{
  "num_hidden_layers": 13,
  "hidden_size": 192,
  "num_attention_heads": 6,
  "num_key_value_heads": 6,
  "head_dim": 32,
  "intermediate_size": 448,
  "vocab_size": 1906,
  "hidden_act": "geglu",
  "norm": "rmsnorm",
  "norm_place": "pre",
  "norm_eps": 1e-06,
  "positions": "rope",
  "rope_theta": 1020.0,
  "rope_fraction": 0.5,
  "qk_norm": true,
  "attn_scale": 0.319,
  "bias": "none",
  "tie_word_embeddings": false,
  "parallel_block": false,
  "extras": ["local attention windows", "shifted keys", "capped logits"],
  "init": "uniform",
  "init_std_qkv": 0.0385,
  "init_std_o": 0.00755,
  "init_std_up": 0.0385,
  "init_std_down": 0.00755,
  "optimizer": "muon",
  "learning_rate": 0.00561,
  "lr_mult_down": 3.0,
  "beta1": 0.95,
  "lr_head": 0.00465,
  "warmup_steps": 0,
  "schedule": "wsd",
  "decay_fraction": 0.832,
  "decay_shape": "sqrt",
  "final_lr_fraction": 0.1,
  "batch_tokens": [8192, 16384, 24576],
  "max_seq_len": 1024,
  "doc_mask": true,
  "train_tokens": 206400000,
  "max_steps": 13871,
  "dataset": "wikipedia_en"
}
Each number is 128 + 32 x the weight over the matrix's rms, rounded and kept within 0 to 255. Layers, rows and columns count from 0.

# layer 7 attention output (transposed), 192x192, rms 0.0847, rows 179-185, columns 96-191
[[120 111 132  98 136 157 126 144 112  79 137 167 124 122 102  87 122 172 172 161 112 112 116 169 120 110 144 137 131 144 124 141 118 136 169 122 140 102 178 173 106 152 175 124 107 116 173 128 163  65 114 100 111 117 129 149 140 166 121 121 130 149 110 144 127 185 150 158 128 134 133 138 158 150 125 131 119 114  93 114 115 181  52 163 127 117 136 151  92  95 188 139 111 133 128 127]
 [151 160 117 144 136 148 153 129 125 171 117 150 108 109  99 116 137 133 140  98 113 124 113 126 143  80 115 144 113  99 140 138 115 116 117  96 120 220  94 129 119 108 117 119 147  66 122 114 149 123 108 147 115 151 160 167 147 125 164 151 131 170 124 162  70  98 115 117 147 123 115 149  94 144 155 115 154 127 130 167 133 147 134 116 145  94 100 120 144 132  89 106  91  94  95 122]
 [101 116 126 132 116 129 100 137 117 135 114 106 133 105 148 162  96 104 102 129  94 117 156 113  93 100 146 128  94 128 149 138 106 130 133 113 104 136 134 163 161 130 120  99 107 144 117 155 168 126  92 136 156 147 169 119 139 167 100 109 186 171 127 141 125 144 156 116 117 191 155  76 174 160 158 132  81 115  70 135 121 120 111  94 117 149 157  98  91 180 116 146 149 142 102 184]
 [168 106 153 105 108 137 155 160 102 153  80 150 170 134 111 193 124  77 151 139 149 163 147 118 127 136 136 127 111 156  97 140 153 152 110 156 142 179 172 118 118 159 134 101 126 179 134 170 173 179 104 106  89  94 167  75 122 160 131 131 143  91 126 143 134  89  99 144  62 157 160 125 140 153 144  99  86 127 120 115 151 145 137 123 155 102 150  92 171 134 174 110 102 163 129 117]
 [101  93  88 170  96 114 160 162  82 128 141 131 103 109 112 108 126 117 173 118 185 143 137 124 131 150 106 137 148 121 124  94 108 119 154 111 126 162 105 107 119 128  62 154 133  82 140 109 142 133 147 159 132 146 144 101 108 130 166  99 161 151 132 141  95 124 146 165 136 121 142  87 112 141 137 141 128 195 133  88 131 139 152 131 106 142 112 120 111 114 102 104 141 142 129  90]
 [145 140 156 122  86 171 108 151 142  47 191 107 124 127 129 185 101 134 133 106 115 129 178 124 156 119 123 126 156  78  96  93 142 170 132 115  70 123  58  95 150  89 130 128 170  98 151 129 138 120 125 100  91 105  96  97  82 108  91 137  96  97  98 120 123 128 115 130  98  96 113 108 152 128 114 183 128 136 142 104 168 118 140 102 153 143 152 122 124 145 166 124  89 160 153 186]
 [ 98  97 151  32 103 158 133 129 119 107 127 179 140 157 107 108 130  97 109 170 130  93 129 122  86  91 100 148 115 106 143 138 135 112 115  81 157 135 120  96 106 172 152 137 105  75 157 161  86 119  84 136 155 160 112 122 124 130 141 112 183 151 117 160  93 102 140 118 122  95  93 145  76 101  76 148 148 127 148 125 141 116  88 107 129 134 109 159 142 113 109  90 125 169 111 151]]
# layer 7 attention value, 192x192, rms 0.0973, rows 180-186, columns 96-191
[[101 133 160 159 162 157  94  97 147 112  88 145  56 167  56 158 100 158 145 163 171 140 148 110 129 139 148  97  97 121 126 163 125 120 140  86 173  62 141 139 141 112 122 121  99 129  50 150 138 147 118 141 127 103 139 134 169 107 119  97 117 131 143 165 131 146  99  98 142 173  88 116 155 118 142  85 107 113 155 116 130  94 143  67 157 115 120 117 133 132  79 127 129 130  72 126]
 [145 128 122 153  93 171 115 145 147 137 208 110 113 146 133  97 147  93 188 109 114 183 103 196 130 142 125 138 185 149 153 138 129 101 166 161 127 110 125 125 210 145 145 146 142 154  99  96 180 104 124 137 119 137 165 146 148 123 121 151  95 121 188 118 144 118 124 156 128 145 143 135 138 147  79  87 118  81 161 102 107 109 112 128 114  75 120 157 173 148 164 115 154  99 161 132]
 [135 145 134 136 121 160  71 129 128  97  65 143 146 169 137 161 161 126 143 135 103 146 158 111 133 127  85  95 171 167 132 103 103 122  97 173  84 160 104 117  84 121  68 149  76 118 141  83 125 158 115  93 118 139 162 121 161 122 148  90  76 132 108 110 142 107 155 119  99 102 103 126 136 125 115  87 111  87 107 110  61 141 139 110 123 158 129 151 148  94 148 108 122 160 156 150]
 [141  87 137  87 132 139 129 157  88 139 128  92 101 107  84 146 135 150 118 141 145 144 150  88  93 158 155 167  93 151 140 120 151  69 130 130 169  78 142 133 117 152 139  78 110 157 170 100 107 123 150 138 105 113  93 128 142 121 108 140 137  93 109 145 184  85 189 164  80 185 115 145 135  83 154 130 134 148 140 121  97 105  88 160 124 127  82 158 128 128 102  79 100 136 119 127]
 [143 124 102 163  61 123 157  95 142 137 157 134 113  88 117 128  97 122 151 108 144 142 111  97 144 108 161 126  89 130 139 108 188  92  96  89 151 147 116 138 122 157  92  72 122 163 112 133  85 109 122 129 127 184 142 163 129 101 171 149  94 147 135 136 106 182 198 128  60 134 127  63 118 127 158 101 163 125 117 170 130 152 128 144 178 111 132 142  97 147 149 148 107 115  69 123]
 [126 174 181 132  91  71 135  99 116 164  91  94 150 120 120  55 166 137  93 113 106 114 117 154 171  86 111 172 133 144 129 145 162 166 116 128 172 119 135 172 135 154  88 132 158 136 118 151 147 150 140 135 165 186 146 171 107 138 116 116 122 123 160 172 117  92 100 130 153 140 133 123 154  86 132  93  69 168 143 118 167 100 130 152 141 114 103 100 110  91 140  74 146 126 130 128]
 [105 160 126  86  98  76 118 148 134 170 119 110 124 105 131 128 170 119 109 108 140 150 169 100 162 121 117 142 141 103 116 112 138 132 177 149 164 140 147 146 105 159 147  89 140 144 117  96  90 130 136 108 186 142 143  91 150 117 123  98  77 139 170  83 106  99 144  92  85 128 157 153 128 111 184 143 150 114 119 136  74 110 141 111 105 146 156 154 152 115 147 135 136 110 154 172]]